From a checkpoint of a small transformer trained on Wikipedia: gated attention.
Each number is 128 + 32 x the weight over its row's rms, rounded and kept within 0 to 255. Layers, rows and columns count from 0. Numbers have three digits each. The size before them is the row's rms in percent of the matrix's.

# v: layer 3 attention value, 640x640, rms 0.0378, rows 245-255, columns 400-479
# o: layer 3 attention output (transposed), 640x640, rms 0.023, rows 245-255, columns 400-479
# q: layer 3 attention query, 640x640, rms 0.0384, rows 256-326, columns 400-479
# k: layer 3 attention key, 640x640, rms 0.0383, rows 256-325, columns 400-479
v245 114:104106209112136147117149101087091140118175129102132061134168112143126115135107186164150144173099120135150072147117158053141093123129133122152141058092110092188119111090135157150110173151127161093093095166175129141130095117182133119099135161
o245 088:161154178119089126168154118100125146209229192108147076160129170124186121160132123114104092154148114126126132147035112085155207137177138149070156134113091140181128127166157161075126119167122162165062120122133102129146122087046157239109107185
v246 098:095140103115110130151103090125148100179099169094123088123122090125152145080140113113150134165084174134133098133102119082164128118113136127178166180174173102075055102103143081123086071181125132115128107107107113089116118128138127060134066114
o246 094:083087137114140143083101153146138122145149155088128137089126163111088124138180143139132107099094149141142162157104143090143145104071090056149202086183088105179088216123153138156159150081189159101126149111164129092066121102096147053068103179
v247 123:199154109150123151081117130210107185170091172104101120130165121138166105191168088062104073130159119190132062149141124177126119121115099118161178079147142154080109127131141066081132041109101108117078102142174157145125135095148158112132172132
o247 094:175152116147099168148191146144109123091122132113122149121131134155118173154124030116201112172118111164148104107145127140088118105184067114213137129081145153100161126170128038106095180155164129146168113141189149120124123108128182090116110154
v248 119:136094116133087176116189141147140126050114161068125166120132139148164128089112165188142155109055149126157173140135152176183180143106105114131125163087106135115177118140098197155159122167126064167113099157117138092104154100091150112067114100
o248 105:098153137112155136181191118133115122155165178139152120159117153099192121112091142143107082168085136126123218128127082174065164166114090135124176107159107070163151127147094143129107125158127124089139127089153116128143132162095133187069143160
v249 131:166150109116153176102145089195110056149168235198152063132156133078115144183160105219086160171139078084153150145121067096177128146114098126061089175185134082184132133167099121099147103080130134091122141134127119105088114140116142162113108075
o249 117:124072094124161107109106152143117138131111094144142107134130115146113164157159101177103150124157101132116104086115093125156126140125120206127163130134094137128065068125086126167126103130159166146090136139138153111046153159140125170107120177
v250 111:113134142086109144134126065061097094144127100088081104105132054098165114132146169089150130160117168131142079138071069126147116104116106142115155056133101173107171169070183159143125168068151181133169120141130096163113158108147084075111091109
o250 092:123136192101123111078088114133132124107192116120118122100147117126136135162085177123105148126119126121100070181111144100122101144118124100077132128144165132131161141074176173119171098121168098118095175174105024109143127064048105020179155146
v251 126:113102113158166127120181126079076125228149136129141158125150138130085112094110170121171141144096085135145162085152164103163085109100107131177138112110098079183097109107124132203101150142130163131133058163140188125125115148135107108120080117
o251 099:157134153116144134137154094067131110142117129182164114146164092154115116136148083153126030068127169185154206112117167111152110139089150102127158146129076144079099147148149128144112165122131139140149146131136149154068106166096112154127089103
v252 111:110167167149118137085116157122118125128174093144165013159122099111138128194104085178086138149163138142128085166114148162119109082120164103070136115050112195179159137172095122137158128105142120133106075160169189155117124084083102168145103136
o252 092:150131153109149093065138132122130110141138136128025059105108144127115111187102090121087154100210096134134133175094097113117083148130141162104161183100169128178082074110131118104177105162082084123124094146087190095114103081077076117099114076
v253 125:119081127131169107110163074031073110215174177089122136144087119097116115167151197117146142104157090117160149114091095113202164110133129144115107096195112087135057097125143110130103162174147135050064164180152129106091105124167115139153115072
o253 092:101093079082158152143080133079132113116097171113174160129154102162095167140127110119136177072130169094199151115137140138098134115160138129173093102184116137077130129154100110113184137124126116119057183147178121126070109071145129116132110045
v254 112:182141121097145154152084168125123125163066077175111128168136118103098163100148097094148131122139125149164115107074118139137092127106172139099085112061088215157192095195141151116132165149152126186118127190168183104136160160085084153133103097
o254 089:117094078043147096076151147126134115108140164106123142113125153078113098133086127033074161108128128133125123142106127102112095077106156161125085116097091143096097089110138170084184148109094085103130122186107144119140127080134137099103144098
v255 113:205108101107134104136099146114150118084113108081119161138170080153138137095091084137095127117155149114131125113173136086179138134127144139175145150200141099117052170066143121106136089119113172114181057096118130173149152099175098100184136150
o255 097:157084079118166109149092172150117119106110122107128157111107130150081078137139105105108124089159133126156168131147143129091106110142144094143149175177119105122103140070147142119151138067095113065176109103099152115137128156123187073174144211
q256 087:112112056137146112097165107072068066196083068101122112113137143122122126157100164116126128089140084106157104111137134098063142114135139099128113108156114111121121133114091122099095113144076163118118094100088172110131080095169129121093144128
k256 094:139136160153107134184143130135185157162092187121202121127155091153132128142149078192164109150131141120111176151091071184055115128118085094095120147143164136130121142189153116128165138135077101121110110091105100158126150158084182160154160132
q257 094:150122098171184137122114085111122173083131142103092102152090129112143136126112144186178184186108075131136099089090127159129073131098138124087088144118177103161168082126163156174125152128176140073114135127156073051123096181165114171107123114
k257 083:081055123154096057137126111132143102122100048143138144118083195116145105056126113105086155125130127131176114112146147103137059182092106135140145100123106138071131147093126130117129117165109197144156131114073136157111117147144141048083142142
q258 088:150131122123168091132200083113099129135127088061131063185157104117137140113121184145126154130111090109148131113067123128116132097114158149106106105119093102141169140109135137101157143164126166107112177118108079092167120146108135164138156124
k258 095:108151107109152131173074092083168172089119115159135171152110127158159134171128178129110164099091105145152087092101197038145101201109053095138110112081107128074138119080142100098120111127172142083126150166100139122087116145177109076089140126
q259 098:141140110142180112138081069152124170106107128106118093130102109090115169104118152138168138142160088154144203156109130093096099177097220200123119085132101074163186111154128141098076156141141157102147182144131092072057106178161151154132101112
k259 090:087147109127136110122115064137066105104147113135162138156091136129087124106076151097080132164169127129149079094147160102166120156111037088121132124108105143071152105101103187143128151154151154170137099162133174152156123116170086123121183097
q260 105:173040114143199068104139087184147132068139038134105121122131136092148099141151159142160231096146113095101179092114100112097146201061179159143119156108115122119145093151105132096157181125119132131129140148128072105134148170164115176096100137
k260 104:103099086115106103137104098088111123094168118115112164140155141091090170176086122094118133121133136139205061107083099128141040189130093113141155149140126121109165119092167162144083118097160066121161147176108164058158193137181062106132108102
q261 111:123148137121087150132130173128129158220116179115148107095132148145131138149094142114008024122113131082097096123159154123099144111173156111115137089115146134121112143090088128153106151134069115156095127093128145169157131085106187120181098125
k261 137:156093113120110186141187174114106064113094094164158155148136107176080157125133118218168162127105117116167144170124125116123156107121077102112125171158108144150105182148111099148182126082111149102147126150102099159030157093137139168099182186
q262 102:135146125068099155135077113076100136167118196122164110125136159121083151141090090074046061128138086089143119113118142116147142152192149122130151096150129140142100142116141112123050037096131146096160132119105165131137114094119145097113114095
k262 098:121154132108112138111138155083156101128095104186186169180162124108110107163141095169184127130135076133160107142104120126148085119095079040142152186191109161160076168109123139093124095128119158138123142157112166096092138152188091132129151135
q263 112:069161106155097102142141135111110160097172076117096104144105073136076110095085131147157146142183100156119040134130118112105141117087138155126119142097154103103170110144101139195143196154126056147080125134161172129172108136077165186159157175
k263 106:142093153080149142075127113134073182143105140097112079100107118112160082204107145113114137121118171156098113131153098121110188123154136175177113124140144106104069145128082081129152187107125100108113154078121091150189116156137100148163148135
q264 129:144091091140204101106130142147114140066155090093055134134134150140170104116145147197253163143170156127116126129044109107102081187129135165175113138103124084140162098169111163141166204154137113131115234139133103130120153175158157213132108151
k264 077:186118107095139150171123151141135114158119127104092139115057064125162150087144120074099111090128152129122104097156101105100140137122171164115124121102153102131182135062139100081107134134107144190114135051165093089210137180078168177154094131
q265 120:123156069157180077104155139102146167089167110096052129088056095150128085117143112125194150174205139135092084071100098171103099178148145184171175129127144132120129102150072138122080170197101108165110164119107185080143131214136116194131092142
k265 082:179114139102120141158098089156080139120136129102077120132099112122120135149115114128083128105090163090155150084125141062121155178130091168112123104102150097081212096049143106150130137118112087120099132115146066103175133199103152149171147141
q266 105:175137199113094195119149121115134124199077143176180130075128213102113156143093113145025078110107097079129133162171190129076136097205123132057119089109116109140058122103120103118084083121155135127101073061134128149152083103129160011120158119
k266 100:139099163090077148121137091146117117091109135082101093057141177181123130169074133140120179092139173157080137119112129074182090106109138168152108171119095132137117117124130167109159137168112136171148101130154138139136110126156075128124167166
q267 099:150066111065153160104141078149139123153075135182132119119168215084131177139144120176061080136097110085156149163140120100113068105154115128080097160169103090145117151115160094130171120132205111088138079068127081117105084137156176042127143092
k267 101:119086123149090087144099155130151092122109127140146090125137186115084140159129120109105112110130119102113163172172104150122107090134090092118135145117154139071117152100165152096189168130051167148134124158183106158119174053128107164122157194
q268 153:110123077161186107084173128096137170109200183090071084079084075117154109149152149105127113143148101090084072089079096092109118182141149186165164094095170095145135111173104131128091105116089073102116168102142177097160116196139174193165094188
k268 083:149081127147159119110104130089094151097155126088067105143118117139129118091126099146107141121098120100188146107124140104100140206098160174104080104139146083114176070086082110164044161109148074121096123139116079094113115191124154235124146157
q269 115:148116130122193082168134101064161133150183126116134136127098083143162148072168101050111124150154104119089084098089090158104128158152161154141200157128135108221184164127143165111121099132090123162116140135102144051140121173176104143112139147
k269 091:125152109098111160177138136162116115102158102042127151098170153129146131144127160118118116142097094107133135138109111137110147162142101140056033108143078107073181073108098114127103078073158064118125112096107131153114206177113173134188138112
q270 102:136183097111152092117152180095167155138192126067069103099117069171162105142171118107124130125167076113067127151105110119082124120130153134150166108153102129168148166187103132086104096081066105184098177110183125080155166121169135155130100200
k270 087:154094122091107110099125149138092098149153121107089190116161137159198098131099097137155118126052096138185129073151081133065144134139128086127104090157126117142147128114055163072112101059175079114080133152122152163170135158129121130119084085
q271 147:175096144127143147112153124098141161113135162156118091098136115085102136130145149176105103152133113082146141113107103122139086163149142176083138151107139117149166096146135155152085099131184104074103075110116052047129115146134151140173104102
k271 075:134144132132114107140079128105094107057118077091107143145147141107116145099144112182112134187130154108203180065120146144120158210115152135064092107133153086084179060095089112111090126155115059134142130145091125112119144158132179246137156171
q272 093:136104075146126152163112118179144170132107120203125112148137135125104097117144137147098134174106135093174116107111139083153120118087145125168099081155160174086079133120164158088133138166166180117123095160154164134075158121126134156136122064
k272 087:120109126107089104201123129109147145136125164166197205167122160078085115112195122160142106129115128034157156111139095100139107155142137129176160085122147150143093176151134118046090156173137192105139135132170174077101114090129079108098113107
q273 104:081103137114052078155148120129094202095137141159109132119105090104153091155191182120115081150122163095155146172081124084159109140096121141149112114181125141057186174123148172118157134099105123161123176115148136146155096104142162121085107132
k273 097:146129113126107072122121123085112107102139157130105104112147144121138105126172174123116115140144090126161108068146142145171126099160161141197153163105149128114075110126142124102107184141164141136083156116165130114064079118157138118074081110
q274 088:063142093159198163153119088095121118087100137110094090150159128135138119119123138098175117155163072114145127082140123131138119106097161157150173079119126155062139123098100158094138163151182177132140164161119190060082133151123138102120133063
k274 079:047118044137112135151180065196196154138128179144055117061146133127105083118115141039110128073144076150090102129109096124097069132148171157178133082107143155094102149156194129061148146154124191113131141134106140091124202105133101053185100108
q275 090:174075137097184149129155170220076070055147164077155162101095121155155128115143144141133125109132109125082124112122157108097111180153117124166148129157098134110141114150106131093129116063126054194183159106117163117165161178119143101083210118
k275 102:072147054145124168109172133176118115156183166108094144122127154145169083149138143084121098038127106164109134087084132062099134145103127152182077086111116132162111130152072135148115092135138081120119128181150196136100090145129140072140117097
q276 082:109123080087164184194199165070121124043188126066131140132168110118130138135148209151140138146142121134137116142109108136079127163228120160167171122160116091176074105116120171113061108087173110168125176120122179143150160143182169092116177125
k276 105:155133062110094163090141104090074128124154128121118108072169155131168069133159158112116120110131078153071116130104107053154123112132126197195085105117127127134081094127095105127110094090146109129087123140167190109162100120123119105170070128
q277 102:142126100076134144148140151124139089118197137094104162110126112142192119119135121072108154116100075097129120126141107113089123143177125121178151121150121156171082135103087168066085112112098116160144094119136194117132165147169093074123174111
k277 092:110119044158097176171142137134119100149113118084112150111121080151200162094144128062145109079124051084107089117148133114139092166141098105221165097171150187092152158130145101137136101127150155113122129145147146167135120148121117059117081111
q278 084:155105139102072126120107156229122083169132150122168150076136141139133092137114064110093117086094091133111158124231167132147114068121098083163132131131143166145093112104117096062179122111077172092087053082097122221173128108144081107170153129
k278 128:144076161105075133178159149111114116145061047100134189066139109163173143116099125163117129102120139113025143155126185140162121131103103155126124173146111141170180176074093142100153116149078154132148117117180078151104097124174122135069118161
q279 079:140070121131153142131132146103140149143127147084130171153145085101195088067143129190138071171103174133163109116131096121135140168126168132162167126097133086180168127133139146143144066103102081154175133115094193080114167113075148099161169094
k279 093:113128087158170094140100106133117115149184133103156093176155109079094147099141133089144134170093115137164105102080122169154126197106132104104122060104123107077113113124129193124105177154104139139062194122094132127116116081087138153095103089
q280 104:133115152166105213136176172086103139134150090075112172135140078229109102198164122149163142154208181162112114134133129150124095154156130145194153149163098131069123168129115142167090085146182092149126116172102211160157106129062157129105201101
k280 093:121129101081114143108122141152167101147167165184109094133133139177138065184154125111119128081104078181150167091163158097088132138099117084155154094117173062150108219105112089149106114141132123119115098137108157159142077130128123076169112137
q281 101:123065101158131143087150168181088104159082152078092112138166133117116139132134140075131182118144183127069099174185153084098115105126098129159107102143115114060093120108100083145097101076080125179121108140192114157147195197100117051112143169
k281 107:074116079158150133117100153169142133139144161122157168156034163127096129124101106094133166085099107156138119140198133133052082136107106050179117123157152075161087154079132111170098123062110108142122135171121150122114115126154155114104153103
q282 096:132118137101139115144141114112105127117154113131100170170126153104160120150137145119177111175103200158130107127059085141105206130139148138130171175107167138163121139120152145134099091144130142137123186183067195107090112156141112150171164178
k282 096:146244112138157084147130134149101134103174148108195103135083127082096123184236136135129131178096082080184152133133119090078156116147145140112136122141156099106124149161068090173088126171103112130085122113123142128123192100089202109206128095
q283 103:090154135091111145162163167160084114091123112098168106126117130130107123103138158138092063085148141148116145121079128175028120177162125130126126161112118060159134085119132100151137111101110123156067130123184146128106179112144113122122147125
k283 096:159100124111104137118144119110157103125158151151163119111164178119139147133101163162118100147123093155137096099122135132107107127104081152115199155118149153066123081102157141096165130158129107159079150121152129108131095095043093151160085148
q284 100:109138121098150168078091148055159098104148146140109175109143157129153147146102088113123175131127085121101156119116066175082069147137129133128162140112105154159134199119115112169098110072125118155082101117107179133146097119091154128120133127
k284 089:133176071138145112094117109157162170114161092098085117075108135168134095090200124112136127130163038137133113069129101206066099169068148166108134088145096134119196119131121161113115129132124136173091160120089134107182120128138146145144098120
q285 080:112162134102071105135121123208125097143119110201135161073115125116171145093161130078055133137092100148084104167159165174090140053118123075126100156181102166118098152126129088086095088083053164157114098082124145176148146105195134072116147118
k285 107:103128099099069149102126161091176097079097052078130157089137157156172109125133097116146120097160097085070099113151116144121105153136128115158158136143102136085170166082116147096213151125082163187153138132132089129147189104164080085099173173
q286 100:194107122096119101103139151181153088074153123081073142133070119113150092099059128148119150127168094099092098133133101142085125156104132133108128097160116119090114153096072094075133126144087169126159149160121128129103180135169137151176164082
k286 094:180091116101132160151117168136151129151088138128096118134098134094123104164112100140150120079116125129110127114114108105082111056143120097185157142128226203136078151118110149089141110131111121143114079099141151169152103095098071133131125167
q287 100:096131206135109125131134085129114097071119169111112088126088203099060147125095109138159108143125150123163129132126134116122125112127159166061093088142182099081137066121177073105103186161169140122109170099156074083080146126098109129121155119
k287 104:137131162119149133126119088148089067156138147139164074125150145088108139096075105142113112161092174117152145130087141142155160090122084159117118088105182176146102090116133085108127098136094096117110193099151113178099192152114092199149113102
q288 085:151139089165155123144144075086137137108115194113043096163139105125119160134144133183175159130141156116161130133102121151166152102104163148083117113166146099183085118096175148143106178150190105121100157139154150076158095164132164143080153116
k288 087:161149117168083149148110169097113118089145125101152180109092034116149164041149119071087117138126139050132117084168135086086140131091102108100126130120167141086100155089083154103178155166086175151177152116116110122095184105166130135062226155
q289 088:155104116158081135157133138165195164079161158162142148097101091151171059104188160110202149116162150146103103121121122136124146146116097148175145168173123145112125130186144098144204173138114094111135108156103118141154162146120104151158114155
k289 081:100128209157201094130146114122137131132144116169119137121152109126171108161055059102143104136135108116094078110099135154148113113156154113168143110178126108141088087159152132120091106157157063094070131165171156126159099180147107132146144090
q290 084:170111114182181141051140106167174114159175146194118136119143073191179111142178111123137195146106175137114144128120152134087103150057189112144122153173137103155083122133107124164127159120140134143124145147146135186142142150163103158081103136
k290 088:122147198113176046122114114072116126147177190093140132139100161176092111163119137096112152148126137114098098124138135141121058193092154138157087147169119169091153105059152159091091091085143113147114140164138160067153154160155110126089109063
q291 093:201086112139145097118115164155132154124154111138122100153141070126163090155179121151145156066125122129150124125146137129152129244070119140092122205196161176147151142148135173155161122131132110099127106121129132132127139127150132166063107139
k291 091:092170157166209117151097063097139143144161132096114135097145090093132136134070077069147087136110096118118030144134108137167020203153145172156147124174128102113136106132162187154049127126119085138112173138172165125216148158160065119154075111
q292 096:142113104113145121095114097086143099171127135170171142142111078152131083079179108120165111049087114160164140146149165131137111090089105100120146184189123147195135134149142128148186097053141110157119106141102140106123130095218126130118169177
k292 092:170135136085080129127119129160131131102087130111092129075165152172148091094134111118078126136089129106065127090126113151095175117141142176129136113132170061119158129156112126147152126139095141125104135075158033163088112171081166168153075153
q293 099:132127147204142095136173106132132187134169108092076133150135144129100136148114111122146132173145132106134083075108077154130123090080125169124145094096167106148148081139107160114048163184099120145087142135157131084145145218110136165148112119
k293 095:143172132093130135143110120093164133095075090166152184144161184141129119081110159145151156114137133068174110124091138115132085159174116111160103129163090094099137144142054138177172148103121126070100123131116065155101135149182078142124143134
q294 130:122125129176177087103130113159116153125180106083083095073098139077169126130069106088124135141208129114061107103083121104107128199161163186119104106130154101108134083129086110078084156125097112157117123107177168134156131187097143137121082084
k294 106:152152085088156098171064084168089162119117129104114109157147195126079143154139147109121173116080137143212106121045160129131040143098104117104152124151091129121200101113193173212122151139210089107160147189151055060105147163152080121114094125
q295 125:111131150083185093187144069118135128070157114116124127177159094116170153071148148174222140133108157148157118112080095150152134142072081113156142157108095154137209110142175160116149150140204122089150162152148093026099117152157113159084131116
k295 113:155165132132140148120132116119138149144089172121107087103146042106152142178098122155065094126179078143077140149189120114153113174100141141129106230136177097126156138152132087098039066136102107154114114089117149156183111156116143117157127139
q296 115:116094127102091135157098108153137106149091119143181169199136129173146126111147156187172117078074176175177205162165154125160121139101075076122165186166122100130139157100165123138218105153135145092160136160085038137088136047156134091109189165
k296 109:165146142179112123079134219099161097165168125182181142151102116100139098115166138154148093159141110121129161147138120157156166118153154120143110134137114163188087163193090093104100096102099158117113125115133219179084102122108190130106147148
q297 122:135089087124155128161132130142097086103126080085166169165162152163175131103123178196214176097089165145147165175067124142151138125127081085150078153107105114099120148141148129137182165122124150145180204146090075149096146094160147144127127136
k297 108:123141147138102141127108209079159094202155068152148189179103080073144121095140126142144130145083109114138127125166140110105144090099130091130145146150116153147163164108102101076100106123114172182104126125089213170130131109090133093077130119
q298 118:123137138175161085135149123102143187141181158118089109106075068103104093122157108044105127152163090113102104038094085116094137158162167201155170098133161133167160106135104116131107138157119120157079171143142172065144122190117138174136087140
k298 147:130147173109118141128139062115107125094144145069064057083140154118137111136115102106087077165130134093099122130113128098121123158127142167122125121103135116119165085093101113154066107114129070099088134073154090098181109197108124121162137108
q299 115:147174120142146131129121111056137128146156145118114118120087045117120111120093095070057133170168094061131097105158120043136147128145130192106128155152145153165159109125091102113131109158139086151122087107130201080142101145144089101152114139
k299 134:113112144114148138163109085112131124102150206068091092087147131103167122128095124119095096181196139107130108142113124107109140182180125142129142106148171125087136092093099123127092116103131048066109152093130093091139113165101096129177119083
q300 119:122096124106113107195110154159101100116119097131153160182148129126137130115146179139216178079109196192151151139097118129145155126069115075135152154107120131160166122138133145157188201138112160143158181200147106114107152091105096199122136170
k300 163:147148110183145123120155224144121119169121102155201173200154126159118125122141128194177137112093102128161143141126158165149129104111127068143116138128094161172129135169137111172158106108117146138141117158102155191089146099132178143088134148
q301 116:145095150143111076184120162174114138092105076168108119166137140101172163106195149141193149133163198164164151147077161148136150089132102078104127113151087107139174142187146163157126196134114162147186158148093082078101161106136148151124131139
k301 147:134128109140156133154121153129152115126133099125148151164129107126113131153150148109145156087076152164153162091106103127111158083129101065115127150124089136117113160134167130134196156128115146167138148174142126135074179099123110116140137175
q302 113:099107174160099086076111230144118128138130072144149117143181158130145117097132162143159157079134172193116148185126173157129098121119108069145166109113094093147100155153139137150142137123078151117118118138163091169107110076113147154141105206
k302 149:131133094140116108123110171167114123143103090167181132169112107192151091124134122115156140054110142211150119133154162137124149096099098095144167126154105138153133178145154134147210139153130187183101149180149103125125154059146167129091109172
q303 099:131108076127094123117094163112144104163170171135201106132146059163147170083172173131080100115149134133104126108143086112139129178118117058176163111084118166130133179128170213148073103119079137107133085169133120115158146077153159141125090190
k303 113:176146136131130109082128135118145157112109058155197112149121085131153106075172128139118130072055098138152170092115163161141112128102109120129096147178090099165150185188091133152148140136134107154113087195164121150208103148146183135095119163
q304 096:128133119128156069093162062074163091082151142108102076136123117103104163158103152162092073117152157105133124073081123113139168132120140143052087195129120121142111117169121140169159166168155106131054138116144159110104111113153112188160085148
k304 119:158147232129176112138145118096128126134135144133167110107072145062128156167139084180116051166163107113107137157125094096120206078168134169151080171159177097153079102129087063158134118150108067108032085105126129164167156130115112176189106116
q305 095:123163127117110114119138111179159132162102083159141106124082169142132138124102127133088099160094128111093162161165161174157163090139104154090108148111121166197140122054117143093153178168119183108097089110143078119096085094168070141121108154
k305 111:133089199144090142181127189135161105167094050169155180097138148099120159147067093167151119145126145117070197167117125124108155083125154113081117225192111087126205148149145145137196136102070163174135120108113079188137114123108057181120132182
q306 095:119094074137110139160192184127138164144151120098097185100052110153180137125134145166127067152132179167086176123143147125113186092153155121146153164157158139167115124116139148145142099126140118128144107169077175149184150109109186107094119120
k306 102:126090122145121155075209104057140061112166089075112103116089113071205090178107167129139080123105154118106087111112109119183151096130148123188117120100165093141147124112141105117072143068132184106136166178093140189118111142167122081119092093
q307 097:172157163117133089127142163155122120117144110120133100131119102137106149155094080153114144155148152108162128126129137162164104067157079127080069103144126167169120111140138120049133091171162163114126178150113109124073077143137110139192148110
k307 086:118160091133110152135137102092115080123102155129125143129112160100113190085131134136121132173101097116162128123129116090148151126102068129174199153168112160145153182170121090101096128115130122105157088054111110150065080133079074144148173146
q308 079:082109110127154082181156107077113149106142141097093123167164066108073136145110157186152093085119111116170143115106084130146148147076178139164123147077122135073156095154187142178178072092124105082136165182144190106126108122056157118121077108
k308 110:105151140190151110109154079104153110147151188130093095159134081052083158121182130130135110131143119110165086107134139172166088177159126140138104086078121107128087084185143129136101132181159112136108166158097164108081156130069180142143108081
q309 087:130139129160158092110068146074166162196087112132153139110181093135128151120103130120134166085128089161122128132140124166142084111069083095131132151082139164140141139124154127166139081031124114166139079114094126136140120154146131125152086129
k309 103:123139138145172109143096179128164158084088114148113138151115098145156168154185120065116134075169123156120141053139122172152070155100117086137153139107122098089093195167140128131127154153132150147203106117118141174137149129148139109108109187
q310 100:172168135133116112109073121158090126113141188085107105120102139197094108104129138093145154092129081160136149068171178099169114126218089115087106146152158101107127084122147101098099075115091134095114093061094076106148154093116128130154135130
k310 092:160171097138179172192119106153094113196110120114136130101136113187151148128080131124157158121085152115130148128138120116128147121165057119102141097130088181172105161121117132153169126156090114112184151124114086130135137125139165101095193129
q311 087:118091219189141135180138116157147126146116101151167078179148128125124139152222107088133086107157132112164176078172170120125117144117109112135112143123126128128230084137144124111152112108114113143086125140143069090089113100136136138146120172
k311 089:068174132200146136161120121123161090138102135148128141143122124159105118129122166111163145171087192128169213097115163100141160113153068101092164111103121116121106137129138172147185112217120131124104160133148091108050122087126130161143127192
q312 095:130151128140163156107082116134112122140143126142105117136172134159158136161105179173152097144153107132111117131091125162131103147164103068107071148105175124158081147115158155150120136216123119126120081101191139176180082128102140165097088181
k312 090:136058146105096215098160144158172106102119135142162126112117113177175070166077128082079103156091100142141136162120135125150126087155115143150091178129096132149163150163141076166154140099149130145173056117062078095163015164110138128166111161
q313 095:135078156069130145156176192153150098130155126120105148129112160124131110112167105103141126112137099142064145096143144106109129141147111126198168112125142141165142172095150160068160138116078132117142078164139141107077180150211199118105165118
k313 094:133126136169092127146131174107134147123137134104146178081127104109112120121135122118143083162157140127084164092112078084135100146171142099122114110145099094153116136137094175094158096192073115091076088091200123138107124156157150098136102148
q314 099:194108117137137080129091125117142141105154104141127051084135077079155152150182158157113129119215097098096153087112145152161140134135064078116114103162113165147102189168128135117073154144123133126131041108119126093227112075145164185132076156
k314 097:204144195113110149077130164111170141119108083161085133124105120146129108108111110145123097098101132197116125125117120088148131060134171140099058185172079150142137160155078130180170121161153099143135066126137134171134140156171121083154124165
q315 079:182115122092106153134154119212061078088138175109163148110076046159142144116128119098113173091088072093119081139149107147107114141098103137161066137126129144130093100155100069075066118076084151108163138134136157092185146168180132062148144099
k315 129:130120053093149154116179114067067157102147160099102116129161155177189173115121137109110144087092096141112047104118140041209110093074139177234154104130141142140138126105131140110092109118152128084134111161122198162091143126155062096093116118
q316 090:148137168074173166155187104168085088089177159054180146137122079149109129116114189087181125083189133155104076111088130118159173150105110177147064131116132107152102101185114122119133130131158147113055148106124133126064085145221071108132093157
k316 094:170129118102101154184125121169145139134098124165143130125164148167120157155110124131161123109153133153111120150081123119144162115188114143118122120115106162123133129097108126148080091152102085052158095092120064144074107146125125136184121167
q317 092:107159144119141131126094120112149188116095127140128098105115171107126145133130158166072124156055183136091163128136114204106119089082112142043197079103113120138146152140147100145106122150175146094152168128111054129065109109118159132140109143
k317 085:127109108117135091077097095151104128111086071116141112165168114130076116033102167134110154145094192146150163127116163174122142093093173191051142147094052123144162063115194144137106177067126172112143189136074092152151094163194078149087140117
q318 091:066145087174104155148068119148129167115098133182101084104097117111133136086122175123127158117123132096096112162099093112137146127120080149094089113141148105090105139139125100162085158108072118114187139113128123148218179116096139105104121126
k318 087:130118101099151160078146131086157138077159148111091112116114135114183107077062146127151169036147142115145084157171117119136077116142150103159071145142130121127114080147149091162152118067171157148204162104132139103080149167166127087114134098
q319 100:125167184152158129142122109105111116165106097145151071146114205088133126132135084098156062105151148148117117153148147097117096045108163096085122179163144129108117153169152120157119089173105112134118145161147112129168150131088128145112162170
k319 101:072211204068098094078105118124107101124167141097178134147090110124130135167128141115121147123072185184166173173145148097147148101165118138141138126100118135131104116086157099188149152116140113114069134164058106084067114155149177156086113108
q320 098:143120090131065189136151130192110165128096083148120116133120113128129079104143159092111168120116143208117177140118126099147214087119088104109104191145111124127130088121086051213133118080088103142125111123097120098171103122088134161129165137
k320 098:111189184062106101056113140130148084098214124119110164137155137064074150162104145164115103148120171106137110200161105104123081152144161111141104159106109063128157114071167143205170119142115066141129162132058098113101140104121089151094163106
q321 096:078162141126133095125117122126107078104164150135053134142144160098151106115127159115097130129102137126142167163107138105138110137153157118143145138109102078092172124118128115147165109157114142089145155133113092103123081083079132124091173155
k321 087:080173090117112095188153139111158122156134146052177091154105150109144093109170192124176161056135149125167133084122124119110163088169104146096170123137102126140164108139191121148147076177144192164055146154133103100063198144111190122185121139
q322 098:113093220117086117129157082102153126146097122141138111124127153154057152122104148163144077114152139191116149052172165111109128174093139120145149087065128131099096117095187164189154165149138131113135099121069105137117129119109190148117139140
k322 100:172057123145157157070097143170162148118093116186151067108132103074068091138087163116104139126159165168067144136120180123095200110151132137094104159059137079150076091145139108134192137125108115158151094147131073117154113149082139165205139206
q323 091:097178109093137149114077108095097140068119133133158183135139120157118121160112140153139106104165157125113154114117152124124112107154084120126062156120136131104148162147108154133150105105159078138053099129124083137197079114120122100086082150
k323 091:103164185081128078098116070152112160082145126161163129081124153171147108186134100091085130153130114156121188116114119112136141098137151126070105145097096101127198091106068122147056100124169099112139089118117098098116119144164194111144137100
q324 098:124109075108082154096103115140098101085112180046084152123150127106099113127066169199148159102110133168140131098124112085108166144138169184084139147112142083105110077099085088151160153149147107111111135134108173136138153119149134073138149084
k324 114:149105100101178172073129103139120132118118150116114118073138139070093123160087166164132102102169121162085081134106129140104130150154114164127072148130165138150081032148083124092064095092098091111167180047144158114117151157122127165208114106
q325 111:092117053153204139125182211080075107135152128103086136133136124124172112129176153113132170122153128127109124169143161077139068157156145108210133125149082108142104180169112126075117092108096093089132145150131141151108177117148141082121152114
k325 099:083130064102046108152145112155125205161145102130169135127105127176201080146149119119139115124136096152170052145149134119151095154126117082193148043165101176126112159099153109116147110114155172117104137189177157079099134045139151094141103113
q326 108:153119060102099110130125130144103102050142120127119078140122150082098092136153163148105106123089073144130158143084118124115144125108127106083135192139103081175190073150101120178137078115066099116128120080148110054161105149115130135113154126